Each number is 128 + 32 x the weight over its row's rms, rounded and kept within 0 to 255. Layers, rows and columns count from 0. Numbers have three digits each. The size before them is the row's rms in percent of the matrix's.

# layer 3 MLP down (transposed), 1280x320, rms 0.1, rows 740-826, columns 80-159
109:158152113090084086176148113142102142114134110104176146133032148102145182118192031168071084126138104125103160189123114158121088160153069116112091155140158146143109202121156119098170173102179148127180130099122172115115181082151098095123169144
093:154134175123125106096108075202138046120172120170097170124091144154080127152072115094182151149122158113170089105105146136110076146117133170124059136115131117090099102075106097155138110158121133116158115161159160119124177114176123197160112138
108:115168082122157089143112077083141074177136099111171191137136103122087088156075177017133097142131131207143102065071112120095129068097087156136066094147130100077132126153197057144137131079132203092133086110149120142102103104126122121136158105
110:155154144109081151124142097144106090229201098195112134102117148179148151134103189141067148161148080126143100229110100127152082094185169163152146081101148122159126099109121120153124144150065130140106075118173125136150118196118115136103158169
101:168194083065135155123130134111148152092127140085112201097149088181106166096085127091111124075098114110058119083167106155131114158063133137170152149050160151142073132123117122112148098134135140106119115156104139083186110094147149085124100082
104:079126182168106091201115138198118179116114105169112098190087154135121157129129155144105150053133091173143143095186138117169114148161088107170161163124097139125056120097155141150118130112154074122108057132135147118162104107171175144101133156
098:120140139145126099156127114101145087136123177119113120142189150112099091109098117107089124127091130138128122151139131150108111145180170084187205101161150129112124131152113089063085155137137157078098138090075123130163106147132150125090092106
110:168121053120055107215167144137139129146074092175061130166144068131202152108139185178153154111133094147107140097102140139167074117114100152174168170129089094177100095135166143142085158185108081107120084157149148081168157149126132105123173161
106:126080111168119094118109121132120178141124192126132143110161166105150151098109150158148148134162124119133168088168064126162177146176172151141088160115135139190097144154119099167106082069204070100153179132115122123158128097123130120101198135
090:152126143176110102137108147134069100169142117121141147124089092165149127111105099146123129194054149111092172157132136079164106147097104170192093154082161058088150067078080068121134081147144073174116128122131156169094077134167112054082120111
100:099123117134158112151139078119095140151126076135118143105093109168076140095134114112165103170116099161145167138112148121093129144124084135145120150144098159101153142119132143136179169126139064150120137133115134158138085129192104082096127127
094:185033138121097120129097189089180112122187096177106136152121164107125023104145121145102157105077158186140137088119115156139105095154162091146102149139090121112135110100135127126150132156145170102093108116147105107151137110122094105021175135
103:066132117136108181159087207163134067146136100106084132058121150146163118160140122142129135145111164108167078085110118193121170102143072131133184096097134138104144118133075096104054131145078119098149159159116128087134113116175181095127101139
102:151140119099135153138161138113118125086133127122124149137150133077138088104087144155106099091124155103126135143096101104100139117127148087154137028141076183176162145095125122069123086113150072095132115100157155148067070140130059136148106149
094:181173113201153061104076170145143140114077162142067132083121129129076113135129136168113079110109143155117100089139130186147145166087090148139207106090094131113121214068133115125117140096155110138170105131097197123197162101025104150130119161
098:090146154121122122114170113081112119140064102091187161173125173171113160113090114140163106160169147122101143113122131201157087097100107098134081104163114098127165188112141179162132125128100140103065080148107147146087152122119123154129175090
095:120135134133128147186148124094134111089088120117144112124096160117166079121114152149166144088145092141140104143124142186109124086173135130149040135182133095129130201106107148113123147152097119159173161104165192169165079127072131185158137098
102:064113113137193177173111174123136164094127134127117111177094168075141140104140135132085136160150092119142105098103143204106137089139144150163120119148110226185116107180066080165139132184150093113078101129182203167069175181134094149140112160
107:167147117092109120162159163163044122198152125125136099188133158118148134149174139121116156136149160090105091171177148161148171174134042095079060187101109156141178137115148106156134144160158104108137145086100132134090115148108149109097131126
107:158129169127129134070145092164139094116126192152113112192167133134106151086156094132184128108148118112134116129108150047175080149102065146091138142087129190120158120142157110050058109130136087174103121158129124099183168095103110126108103120
097:091088159093164147158129096142197127114158158141122094119194169045139151097063103082086142150107167138120106166159137106162100129170104114111122138124129126160123141122171110126162123061138084172108108061138089139107103149160158108171211099
105:129068111103136136136112096158095102082123142153087117156127164141095148126116114118147148180143125124110147199102122145131148102177118123108110132103117110107105170143164100192157112158092111119144119106125114181138056103102069126136077106
105:105089145208096061119149120072117142116172089172161065130136133138107083124188097108189172114101090097117090168172081056171124186093131088095099091104162109170190150162091151091094131136090124117126104073178141099171135185114140129131137084
102:149142131123142137122200121118095114082130162081129108117067143111117133113155183120094200180097194113118158124073092207095132187130154179163097088120130117149152128122091175106109151154150103179222095124132110149175121099137116109166137130
108:147127097208092089116125093145146094111116041149080094086134128182158103138142096104176143137151116174105147096162119160141078121162077127127112148165059107123099098100071100144184072106132171069123155097119209177146148128180166134104171118
078:126107121141074162184125088105153074150156155143131148120133105123093110105128129126135155085096119088118135135180110093123110085127152125133080113163115128138117169121100080152114135183126077134178132121127093132096116121145129079062127123
099:145132114103114133166167220189152177119135067145128112107123124115107103091115133178160118124095113131158183110101127129131155132137121167097146113163097145095161130081166056131131152116067127135071149104137093118157157119214159107133105167
105:136139183141107135077160121148121128140147186132076110169053096051124147150101120118080118117100172137163156087121084140118097143153118117136198139078145139118143097066157156133190159143227135186168151135199085109174138132115090109140156119
100:125137126162099109178125092140136159119145106171061113132061069087140167102124143137064146156124152143106120108157133100133108080118093117187114085066078186150097136126116118160129180145139121191103154175207142093116122158142168199087118103
109:089182114118165063153188154067146136106146141166090117072156119092075169129156117145130074136188105077157071133120167136123139117114078148133135134117112184118130113152155148115147162146168096168162116120167102112148141043067096093111092097
105:135106140166162118180147107125172171144179187131109109129110145116124133147080103145152125072108157111148119045177163138113136118154076086073094106130154150111126141147089126121096096096120072105112123159083124133069107184122104113138123235
067:076097154086124168111139103169115102132130152066127110103118075194129119121110124109131129181131166110144092096145124128132129149100146147113166147166097109132078130119107109044110112131141087144089133134099145054165160107118154135132086116
091:115099108074125121132153097120093117144080170163176073164119084215150111119131131152059106124086179087133107150089130153111130128154099150101064075123097156153122131106081115150155060095173099178079115059093142119132156146136134098133149146
097:177127139108079089155131180183114152083110172135151055114180146121100132114149092165177147153098134120138148109094073121169129168118146108105090133113079098096072145090090123126204182097132130175129139096143113164141150129183120078090134214
106:161136134134112095143135133053076115103153170136156179101128102111114144091123135209119173132153119089143117142110130115044202151086161145112083119080143140122161145133133128085129068117138141079163134107156115143160101132156129078095083131
121:139132083134147116110164124146166179090118160145116151132144132139085162162133127149150207132175129167077122081133139150144097122149146111126147164162105184179135118139064125106132123150088095101082118099073084084100146137186108130115138137
065:179095121140091105066153124125119113112140137116133085182090115142104140204130078110171130146122116133132099132138096183073130161117152151081182142178112157177122121194140146045120085091170141155097133095064140118194146095122121157144140112
101:154118170106135108175152130141130074116078092142180163124154167098135153143130108089130103126122097158069058157173098189133101138075128139157083099129158129145149136127180141105156111168154130154133134133097108120102188144152137090213120106
106:125057111068108105129087140146141101123066173072131128128179113123101140207128121156114139168154121188115080068129141099195235085102139078121143149132134136163162127118116112117124164087134141147166196109136047107134164149180068177154178201
101:165119098104089151142133136094165106187109091148197213124139064140135154129105159131151148188194119118117126157110148102131079142129143083169083164121120109136120123102137115108185071133146165155103180114160120111117130145148163150157131143
087:136100104150156082109101119147131069141112043152112109130084092127119107112126149085149116080151118159161137088111120171089150164137124113084120156121161091132130127165114099071110091190117083136166158098090104144124120139092173130168078113
110:162160103165148145123142099116081152162138092143096128073100066213097113158163069065195051076120122156130139120118128132140161099156067118095101107120115135089120208153112116124137130138129096107156110116179159146121156059130046104145137099
107:124181149088103112092107114118137185167130153158063157139133093094109166094101119155098139105107154083163122171141123124139112099126106104140146131150129080127090113132104090094161126052117086153126093129100187151139139136102091139132108098
103:118144161129147100141116109118122154136177109105154099148123083126155099169135112120113100128101116126085131061156125062149074139104142110145100140124131109068134077091116100160124095137115097093190147166159128161153090086146155124114214118
094:107199110154159116123078114139100112109186108138111216097078148087134086123166148153175139130158136091116114152146141133100144143114144154162103191114149109175158148087116051174087091127078152101203125135151141117076125154117149134160135161
089:112176148141085138111086242130118154080177117143120176132146132164054167091119119099115156152110117169122155174129123118181065090126176163124162149123140156133158083138113145114151134136164150096119168105133148218140170115118164137094090103
108:101205149141100134169141155093095136089094130115078101158098146114141112141100103090101091136143148169110139152080126158087121105153072149132137136145175122097104155072129077137150114164116109102064146116078128108175200128147123096110152054
063:099153086119138112146065123061119128149161162120143146113112106114131090147134129102150117160160134185104102159155096142069172143142144132085087079170095150062110135092057053077156107128107148134186108100089075080070114110111156137126107104
093:086179120188039147168139060143135175120102126144108142117183142127145155154126122099159104131061175145084115162111126150109184098139144109116159162132127129119090103111153127144138114079115107087112043089201070138169120073164174091151124152
101:115056102154160113139137066137110094106107088157087136142141099166135090084143186165119118090117093086109076130160110084154153184162169179086104165083097193036129118147100106179119118176117058127162164133155105139127111139137092117169119149
108:101106150156063117135164178080132141101125161097190164162187136140105177080156079131104117116120119148104123111127100141175083121134099109174108134085116123162154143083132144181101126168134118104141127063099186153168136097112069108155086098
110:183196147135124061155109100143108141148113034073084118076123170130104061113134144119183143084126141098106153154146135181119173116105129116105162101132102102145158159110124128167103146103097193181123104130124133138105179070193140095107156105
088:169157138102193086153161129120121142125130101094129074119094134144146155085112112075126102096174183110183161138062090165128136089109156086115117122121124143166114131120171120162124153121129107135149149136145151154218126126167053107060072190
106:067170115132178083153143121147152231101101129106125135161115192112151141132190095080124104151125093145135120163175186134147129113109156148091137140101125120137139134107164176181078136157151134139135115117103152104130142129117114072154214135
091:193127116126152136064092076128122133196139145174129140213129148062168137146083101151130117102153160115082153103064129135163079083180130128111119143189129080083150124144097078160138092130101116097106128115117181149134140173118176125110126116
104:113166133072053149136144146135093092141107155121145138087139135168086136118148113124197136086140061117143086143111164128148059097101104154068182066091150082108096158134137121177118170145123100163093109161104207118212105142096085083148164143
106:151094158115074162133163099094079110155120155160114107108123127169020103176137151148095122175082144117132143119167040127172115069122088146136073146074155140127155144134119152125115092130135152132104071117176113151129102148111197111135116045
100:112123093148186064139113187097160108152128087135102118163087124108169081134176100126101117111142124116099130188164030218115159082137134103132147156194103146139233130112138181112119089096095197144152117139109131172074157177131180157070108082
107:142134101127148122082112108032188163161115109087078134133139108159105173102153111094155143151175158167067137118109151089110093111143074131115106172133101103137126134037171175116195136155156173107155156125119151147194106109085127093164115118
110:118123154145165123166165073090118159112127120141102186092132105143121058088117161081162115095127115157099086150127178208125143181158072107140159120099059158133141114201163068136150116175118187142167119145102183148149070162138112138114145100
112:129136077097152158107117116104155123156173141107119120169128189117158129088131144120103068125130147136124058135136170065135104149150142113140151064128075107129087151136163146093086126102081083138143074131135097160111097127096108146154112178
111:089107099091123105114174079125192133122110076126154174154133134125107100093151074081203077117073153134122112128130137110085154095155108128098123140098161127130147164158122144135119155086148130102086137186170163131147090136113170150133152068
104:166099126134166093112145138145157153140126054138125096222086111111093164099117077127139139105133159155153113197101089141101040116121135074191154113119116073107092102111105117200084122100117168139174079156134123142109127114149137081148143127
105:087143135137125086117177200161072129108128100212098107147085094122149153185170144116145152173074147095132174104111182112138100148102096128123095128192102158106103091117132094133068152112120178070158152125086116170115060144137074139106121100
101:120056124083129133158140164096119136106163178182120153178070124164124123128154170147120112122071120149078154159160162117134145111126078116189157104125101131110161112081117129209146100064142137152128142101069160142173157154133124107062128163
096:123127150144170177134123128062154098132125062100121141140113105124166185153131172108189110171180116103132125119173126089116110117120151090085137141147083160101176097128194114114121086180112098123166105153130136130159111136121088127141143111
083:123114133123085123142132129093113147111219119140161103157123175130126178148103065156127154106093131112031124110096161141143086074107169110143072195161165139080075113164132190121127088164191186109176143135133130070101129126123141159151157223
099:160105159159164135072169121137087125085140165126144147143166173125151147128178114173115079101120141162084140094104183140089115241127120081147137160130164121196123077113135119132110202148138120117120129150145126142099144189113135104106167100
094:127117135188121098122155134106153069148120109127131168143093106158086112186137128164124104140075166064187117131119123073111087115155121140214064120125185148109124175178088072158121158185124116118155117161123152090145108131078100085110199120
106:130109093198126152142137186137157114132111126149109128091075142117075118105121129101139156143128112169182153197100117090139121147120096187172183187167127097081146119121125164146131148144124114100125133103130179133140143093148138154135107094
093:112128095135080160083145130186074129166195092149077159124120128139162158098168169125113163180101142136103154139122160120167168104118148086173154101116149154090186138141108124203225150137127096137143128106128145150164141091108091146134172126
102:099107123146122100117118114143197136197119173154178112076142083118078174163156139139115085038140144096125153140122074119125112154104167043131148088101162111115174155116065094122197173126087113122101184106125126125076113118140079090117184134
089:142166068127134092121202133140154112180125113135123122047213192135105086110123119180084118096175144144126114114132089088093102076139096092147156086091118131089085153102114127134220091075101118221119077176143094091133132102108095147082137126
109:116163130145163211121143144104115136150132056149107138139130191191204121159150128168108107165117141119198154095124142143134160141123144125089110163100112155156099139154168160143157120135183129098080139136130112130140133180111108159118161156
100:134079144145112104131066175126077178154145155131130114113112153136155177109170122139102124093099114111102218094152115087136139105094096116131126112094157126113146158177126144044105113194159137128116106108144181131135156092152091192114168098
107:099139131112091119105122165183111135061121148125171157073114129135109160086138185166069183160129083112127184138163160163143152117124125146073143155155150146126164160103113132130110176168090141121153073120113118130162193102127062173105132121
096:128117060161100184136135144085123125157165172165159069160101070224098094091113138112107117112124110096153136169107109139115089139115109100162127099124102118163167094057118108125128109075147091120133123078107123121173040112139170144141120147
100:162123191187119152136111165103169127160175079144165168139086069145078099127146164147064125181145141090109124104155134201156174164174139061075163199156131154131107123115140112184111131127214100160141112137106105061123137153137145117083151128
110:098083091128052131125120141065141158135117118116097128098136143202171124130172143163087128154162115192144115129070135170156110170163172170147079106134115134146114128112068138131175172083102097141191108103165097150086142131108099144094127098
100:144154161156122107069090145093121167170095118126198119160186085072200130123208123100154125119132134180162155138172117100126124076125128110146157111098149093100192151142116181138181114186094154162120112142105153101088123118134189155169089115
101:152106154087080111167109163150190137141030163149162106169128121124127162082168122143114146126170171102113133161140128109138043098155071058130163181124159097169127193151180142059140112101126148127119188149146149114138156132149125087118115094
103:123134124177172134067143189167086098132076151141098111159146152108099091124103127167082121112122145133140115130156169143145146135159092174136138143113158121123137079107146097121185111154137115086117116150163167086116148129167109123089195084
107:137144135108129131106146126119129067111125154120146129154083123155128140165055097133121140163115082098140126132044101175182129153155108074127122203140178135080153134153133125138154182130130139159132128125152094104080101103090105232135215096
096:143139106147136157136131186175128157153130163128134095130124176132103124116101146189063147084117166120112130146141148165079159083182130147145140174113195066192093118133145117143149131145048123072137046134175086125106118056139116173157138114
104:189139140129154100100092108164160152166143159159135163158098145108189101108168105100139101161147119143099107169101198085190117101128137166165109125170147144138162108148144030113223104109069143180212120151082087115163186104132096129112150129
094:068157129139134140124167105133137136143116173148129153075088143126132156112178096103077101181159165122144161163177045128125146108109126079107144165141085171123163120149132148144094188158100156148150105165141130134121110117117118112178103100
110:104035103115153115124138120093169089141112103127082179148085101080125081105061154140100110109069113107147152132083098161142123112129129109103132169095144153120123182080177155135040151065173148093113143093158125120134165211136116072110126089
# layer 3 MLP up, 1280x320, rms 0.103, rows 741-826, columns 80-159
095:143138180034122108098125164145118156210157161080141091134139082131128204166191101091103159110120131079092137123162134163191176053122118119162141174138172099120127151095182114095151140151134134117141051186092151166111112091097130135105149089
102:111140130142166080099146130054092152139136107064169130109140124141143097174158126065145141137143130102103111121065155109133137077146080181122122166159115148158167114116159107141075171083152116159090129094127113076074120073176141061110182156
107:184069128122174147125188120174105100157134062128109141115134096112180122180092145188185199146138117126161146170133108084114093171142150136115153133117102127079113159113066081124170131150110175068136181166107072148148130190101104159148100139
102:113157195123157137082097121147146165155106157142168144158135111106161136165164133155107116143112093099109151119133072135096151130138124106165186129087115092122154104121141122140129175108151103123176103141113125091159118127109159171115134100
107:046145204082124044116114110177139093095130155194182116131131120105113099127156123108118155098172159091128161165145157110128144123124097118098133171147129083084066117153148103141084099101114170128074178135099115098135114109158116138151137161
105:198138145121132121114207083102141173143158119153149136180115165189166149090109125141106181060139136092094114132118138189078081161212107104088127174158110118197090077132172096152144106155136113120149127142116139156092080119122108091120175103
118:142133080175046135150182127124088115109133106102133085126188150160173121134164105125182191119160136180072161169068099102124116173128182161151186120170163153131161077099181117166153169145179077143123195125142093196139135132093129142116146127
097:141087150146113142134125097164140067140072113131107138104084114089138139079139108104116173105142121168117095100077162155123156217113125129110103124126069137132110130151097139156087124146148136125143114134165191104108142100103146102107155115
094:170134130114131179112132189112149168147082116109169089163090134189138068069135148110160117091164106112078092100130144125091111094113096073147123117176096162173132140103134198085142144146109155099137149100106130158128157123100134177166129112
096:080118076149113079133120100113155110080168167128154142089140155114097170113154106182129062136087143133190097114141171151034134144121127115165096148136141116122102153129109123116144137136140129122168170119118172056102116149092137156163131144
092:064100121163128092092147088175136097161093069129148128081092095096097162169131141143105092085115103112105142138100113158127198148164148152129108155102149125133118139179161149115124120126111135143166172124157077156112108136148135170146153143
104:179116154124138170158100131132114100110152164074127153118107150181147176214069070109113146108149101145220136133114108159047159169168114094157172089180146129131071130119120104154085127138174113172126121172153109094158154110122172143127064148
102:117157060091078127105154117113164111106109079119105084124091145110107097163118115110090087120146129145094109139089100127090095121176181147124148140134120158119143075113122093085146080119130065187140147045109182107097138155143108148124065120
095:129103173144103067195116114161127194090112132129149119151142150097125137111147125110140137177115162134077124139111158116151134136140150140132166140126179150119194168118116090109159151062086161122163104151063112197111134123080078102090143127
095:081140100139219142128123147093120072124115135118119108134117164132157208178163138066066146091130121115098117114115091164119095144169050101125109098103156122084109164155124100085144044119148119120144090073104132122199101139128154192177172050
096:134134181105167128143132144087151137116143128166140204131113094124096108142104112161102149076124135149127099159111110100118132163158116187187110082165155103147135182141104118107132161138120121138142109074205180124187107122118110192111141153
095:098101162096112128078130143060134096146029118158118125099091107126096107098160131133120134158107067153123131126122081153135119135133117129176125104180125099107099226111111160082134125158108133124154140150078134158108165112102096156103122166
105:156125078116154127061163114126086123098098124128178104111148096135116143113146114126099108112179148116125163147124095082047114164162094164113150153086097143119189144114073112112147097145063167133185082138128139076183184081103166099174094112
103:154090123136152119065158123184087137120149137116085194139174098075137170090113128109168139138172128110152134100130067107152088212087073117096087195147164130118108180118119087100100173100074158086144135153082116113166111148089082091158173096
099:157185107177149102123085142117174165099098092120094148071114135193109125151105142116125144171128102152121109125126169110126086129204168134139125108160149081138110162138088167118120171093090174160125139157098076131107081175176105114137110143
102:125155136099119172135116135115165184091141089141102109129089049150129138151122136129126152104151137135090109172159206164097154062191154083109144080178083145093134126146105135131143086192127098234135148189113159121113145086136130070141148117
103:179146097160126098092136131149141152093192084182106105166066095177120077144162124093110156070078116133110104186145104047142072127086139160120065138106163087162085157129192124168061150170165158073105087057129152153175061128105150144174139106
090:137149105153188056093163137130156139108124104084159111163106183118125143132117114159132162162156116097108084109040121083150107133180179178147103112163156137116144134151101082154079170155167097130176151100129144125119136126100074077160152114
101:097141100101201125160105053112128132152095102145142115138132075142165073154144097114140126104136192102128115115080104126141135126119159157111121212158106130088147130102138091124162074153120140089134110130200134094120123121112138119145164156
117:107064083148177064120100146126074155125119144143191081116102127137100141118179122160116029110110215085105156195128056152113078097151097094109109113116160151117152172149127167164162116144124092074135134076076117144110087143127135128166124085
106:152112130072150096129120158149152199097141116131122076147129155151111096160097117118067121162119074184179141096112090120160114100134150107119102134122132167129154061105150109144144172112145157140122083187137099115229112137145118122127075141
097:079116135097090140097178149145146116112056156139110144082162139101114158067155134092136133104111160138192126121118081157091095106161034111165130122125127173069120058178125097162133165079192114148127166159131140077188088106119076099094133091
103:158100100099108085143119211152178134122073138110113116122125102153147129118136144140112113109169123131092170131123110085074143141190158099157156137103093124113113129131194141194113064124101129162145171121055135098115137162138140144122127072
106:144171090133112113126110140142144118136109132175130181074079126185133172206121122091079120107218166185149125184118121077170098113143122131152123111104120079187077128100113145153156131143077176177105128109114188085122145111175111122150120076
100:160120092139071153146157190122089112140086105150128133075156061176129083121118099119144108102150112065101162133170087144211170101066071101118119160126101144059168164114094110133161110110162089181201119127119112106139112068145125133096113131
095:126132134097125181124130117163122137167129084043131161115160208171135085091149088107141139106164183134100131186166150121171129113097162111102158124066119125171103159120156145100108158141160082077136119167089175122084090090166105154180065135
096:103097133061148163118164145149181154123061119126129094173089078174146140151146110128169187115119109145157158060169100119173133165140141157153133090124151105139039120113117145095122162122151191175163126134096134167101153156146112172099152104
098:159121126138085102160088129112115175129167091140118095169137114123129172214105124139087139124179080072147146143187099131140125103139141113110094180158174129154152122114088182141180130032109125131128167160124153097178137178149153132122092146
094:161129158088148088141108161176112109068144081108088151105143123109116140177145110130085170146164095077141164133120105173039185109087127119101092056125127123184156133123132125143179146133178082149181103184102180202139146111163150112109137120
114:114146063108145152150158133163148122100146117148170145181150086157143111107110145168111139136133065093110103120111172139118120124163095132126182104079109134169193082181160157088117185118067164154133074106104073120142137149153106143099169106
113:102131115091105106152109115128133190121127094128080088089147116162085134113189171162099178184142169118144130144157068101137112082083121163119163080138099148120102167135132093166124089122104098138125153134194114120192128143164133203114161107
084:169119125133146156131107075121126132124129185145083099182140144093105139117171157132100115134176135120177191147114141097089193145117134121061103157152114133124097131145155097118137124023162200101083147179105162162168038086119104150104117170
093:076103028136102134112151122114068179087167172143191146109103157123128140127161137147103116064106187181144064117133099145097142159155127142127145135113132136124080143137100135133125176119176141147177148152118088130108169161124151147154130139
106:147138108172129116163104108167144171160122138120145126125169087079100117099090149100151114128152119145082107139154132128139084119153071157089143116141150112175119203139147189137142105117168143123174155078137154192151174178104150132129120067
089:140195149144121151125111118100120110151093123125181073146141147142151047149148144124154133097142134147161146085085166093107118113047118070136141143150134084109128116125147085113172115123179119162093110156111159112115098108118121152077113183
100:112056143070177147126173168128127120169146092129141160049122136167125127158166094086159127114101157069114114147077187086160134148094118110102121099150159156070165248145173106125140105172097112136118157104152154131110115154125132095132124202
102:158148156116087145110142099054134092148142151014098120098185140128161105105181139141248128155068082073118125137189157110134127157101104141175117134166125153082092118112118101153153138126162113152066105108151132201149081114125113136116182135
103:163148169037105126133132119144085134135131106110189062141126088160087125173108127117092144060147122175087115119157104105162092104139125124112168125174106148110086068103150060087106084120149140166191103150186120153146143136103158119176113144
094:145140092127126129164153144179162108101170138144113121131090143102177093149092078131130167185097150122136142195131115132081147142120155068188164135144147028078099122096138097066076104193153121141127106133168114130145113125123125071148141088
093:121144167159089119154150090146092143155103089133173151049078106153112108109097150146086148096116073182146120158114117144151142117138148137083120140135071121107174131097121151172149084113111110066142173075135175117104105111114123165105140149
103:160113124079178139119166155141106108149140141110128174033100168184092140152170103104052125114202183163081134156070149156132142065151121099101120101158122149195132146133116087141155164202120108113107087140116136137127155135165084096101157100
121:076163116152161162157129171116176123137140121139116089077122163118134099072070160124137101109127141100191132163120094063118113078138148126181173120127118125135011150151070102099154090169120143125151091149150097091117166081114159157123165115
112:169154146113101139147157098155171158130137141138103117121146140164102106155145134090152132171128134165156119149135165131124135125174127174105127069127139088079162094149121255133082152095123096173120073080105122169136074118122089113126073100
093:228124139054117143092124085109170190125183115122155111112150128161149104158148119057120174148150108115145151122133054123061115170153096093109122141132092110109113107125165138116121096162147124168167146073161100128134128166130086186158099080
104:116122139168137075059239087164143120158158177167120136123124132106136090140177077132099093121142170187101126116124104162125162130119134115072104142121112149108102156080167087154162164180134102132102120136098185111155154139100086144075144101
099:191175095117128164113136142100073139121176084135094135118117082104113101104144094112057122126086141099121157164152146193145114143145115064138162119126065082140125087134101084149125095134131139125068096147136116089152185166136194099139125176
097:187090179150099095136114142142157143141112137124184125123138124154110123129127079087143107104166104142139165129150114130047108127151149142119130061143169141068156133120122125125121119126080151090117093093198136147136091117124130121167189177
106:109168145052175092069184125123143074127148114145148129161136193134121102140162160106137128115126130083172157124125160146056178097105170097084136069092086123180125153160177175165111096139175198183104135163096105132105105142140107141192158137
088:157171138064071157101137169123131123143117150159108126156079128160176088127156120119165101149109043144153177108085173177132112106124190093045107106127094119104158119112173112088127113171167094154156169187163160102159083112138156151130115130
100:144111114141063084066093154125118094138123147113128114131144167187112139118125131135081136128138191207090163119107147098180113128088133196148156134106130079121169127112098136135124095096108088141117130108131149156186117149120164123127118143
107:136061139122094104143165122153109066174162151156154140102115180142093116136166081142127112142106164132120096130134071136150127131180145083125153092194144178120150148156185082131151106135141133188050118112106151113173153136158113109131117149
098:136107089135159092092136095134131119132126165099070129083131116125120092077175112146109158069155157122135113224125119131176105174075060150067208118182118123141143125085153175091109149054145143128131131110131102114098101147158147149136092130
105:146101108069134152109186157090164112081128113131119096133157079143094094153086123131153157114147153092158135118132140135105091116160168153122140109114097051075161098094089157153141198154140099094137106178132084113177173083096136138138120074
102:121161164121114169066120086063148179129098136096108174090114118171140078091168094151114116063149134125144094220142155217138130157169104075096197118160091123100153162150134048161139165140109162116122140122086150178113122130126114074166166086
101:145077159154106128069077111123131153161137127097136125111138178084115154135123118102104213103193149167164097125062169143145160174125125099144190149170154189099070118173098145106148122144103136125136107161087123124112185125084120147186131111
113:123125100118107142159198123064134091157161092164142169168115144158116104109132155103157120092106143136166134148121163178110085067136117113126133139140167106183113128167119116145090135145189152176118135182081103128070136114062073138116116074
101:105103129097122050128072182113154150147117092119116157136177134106087093091101108112145119110171114131127113129150154118121120118117128163080150198185171109102166149158142110109052112055084145081090171122140137177113145118173107117050143167
102:106152095145093135162173123081125106132104111146153118165130104106086035106153137139164147110128100098064182098141152133096097123151112123088113157188152154168096085073166142108114118105133168109084130089181192185179124063145119110090099126
096:116093123148127138174087127132157116070105145169145102095100077111136125174109140216119088109178095145149132167167188078140131146146119199122072084164089140131104153144196142132140035125123125128165101171134107100155129156164194129160105142
099:103121155125155104091196150155108159126082134141111104124135094166150116140116117099185157091085170123137118134152136113180144129061140125160141099097176116124119142133129113157092092159161132111065139118054178100202115140067141169131160129
100:138134095110137135124136098136113144142100159131139117104093134126132111144092168109117119129157137178134121132147116111161134146158086163128126183122105186143133160124060134107183118115136127123162116133129139159085116121194150170111167144
102:137104087130122148120070181116128148135136157160166156112136126124215085110151185133103153115165127136116118172105124138051105154138135143122105086133120129212153069137195114103117129125137148083155073176099083122131137188140202101133153107
096:086172114152152081119170137112163130093172108152143115128156152141088130078199110193139129114123119125121052166149173157041148069205078140143087119166151124175090130156175135161157166134151191101140178137153108093078109140090108089182138111
108:121094085019161156037133097099035161088095127139137152119103149147106148189115142093147130151079128156100081137099115122135134160135122145132186162099078161127053140117142098104093122112119137101152137032134138096137118124109109132129108146
096:108102116125086039174091149090129168091114149116099134101079141158087165111145091151107102159122082168139177139137064109100165128106061096141130167074090110081128153203143131033161088154161121150084129107158181073117121119145163166128124051
091:156110112126078161155141166137138151095119144143091128128105129160116150128149124068164154105143078110156136147077140089155120150127156059152114105076095141180156126105113205130154147149083122136177110126183130128094101123138136159145116152
095:191104127099110126155127154180117126113099138130112167150091049125160143140124161089177114116227103136120151128130107148112151127184153135143088152131143097153129099113071129109059117130114161076161114113156198148118116094182134134089137166
100:139121111147197104096123190144166152200111145098117180113153154176175118151125143083085137124127138113121108132088179108140129117116178111155121142105113146141133163131144114145149110095148102134089123148114133099179116169091123164115174114
099:133030139144146096083124130162120130138154140159126121134099134162087113097162161087116102162166164120130114123151182137135098160115159112151166133122102132132129149113161124117094153116157068084179100104120165128132141118102145130163145097
102:166177069108171166169143141137153137070119132180136160121132093100105138129122132129088112063119101136124111131204173149165178176097123155144161166178132097096130068083172162163170180117118126141118086107148117111126143156136073095117124099
108:168112090155110111103210149123179125131140142160133075109115160140096107142138189143077193113149091151201149128102116151078096199110097091171120122118096119086103140172135104112161098150190148158137128129077097078182138115125146206173105128
098:175110116152146086130148173156148170108149126168139127118147157114134163157151119166124223179099167170152116145119163145113125176115042091099118117112113199102178116154091155117104114132063162150114110182142112053123148133135168124086149170
102:130129123094177129138111109064191096114067139046113130168192132153197097095114147113075108130098119188101153139077122129102120098127136151121061077091136124159175159106128159163136133089143114137152134114162156138131159112134101142087083096
099:087186123106132120112134121120050101092078096118153083143150088169127141152123103106127101140156181133168168119162113124151106095149165122103152131125155099093126116150161149137149137069160108119136139128045115146143080154150137196122148155
104:105140162130095145142116124086091132155086120107182141107153113178109038198150113098111129077164094131147132125150159128093065113112093120163176149135148067133110135122163111148166129083106136099147112131071122168104158106184122102085167135
096:102156139149115131115162109170095143108150138166079128074180161141093140137131072231139123130167135155119097089115152179131197175138109082140111142150128166141145129131156118146120135160094126172153127115125154084131094133137102112077114174
099:132185093168196079164123124096078190196176127147143087121154120155120137186028120098146121074124109102144126117137099149086169152136151144160150177122166080123105141141112071092143100123157105178097102124077147126139159082120093177131166149
105:094161085158182079123164120044133118124132135133119157132095147132132136149098082129154166165174089187131133098151112162091149103144114068169149142158195168117153115173144161195117135116071126176172185153115202157104128087097091097159132156
108:132126116188108138116067152116072136135083156120118144122203138125138130171111111132085052163087139122152183101178127107159156104142113131206093103148068118087148105151163129138115201103193161109141102100135138108166125163146102164154156105
096:131162128109154178084118141123114116139145091119109148122140138217140162130135159152117094116213078132132117110088094149115142113145136096105095150146109109150070122149094127055078116077083147082040116143164181127129135100118099089106108117
104:120131049043136136108140121142148121150173156049092072120094127097102059181133118110092154069086112154144137220145048126073117138107152117088126223112108146177112129094132118189141147109141185108103139130146175198122142105173153061110114126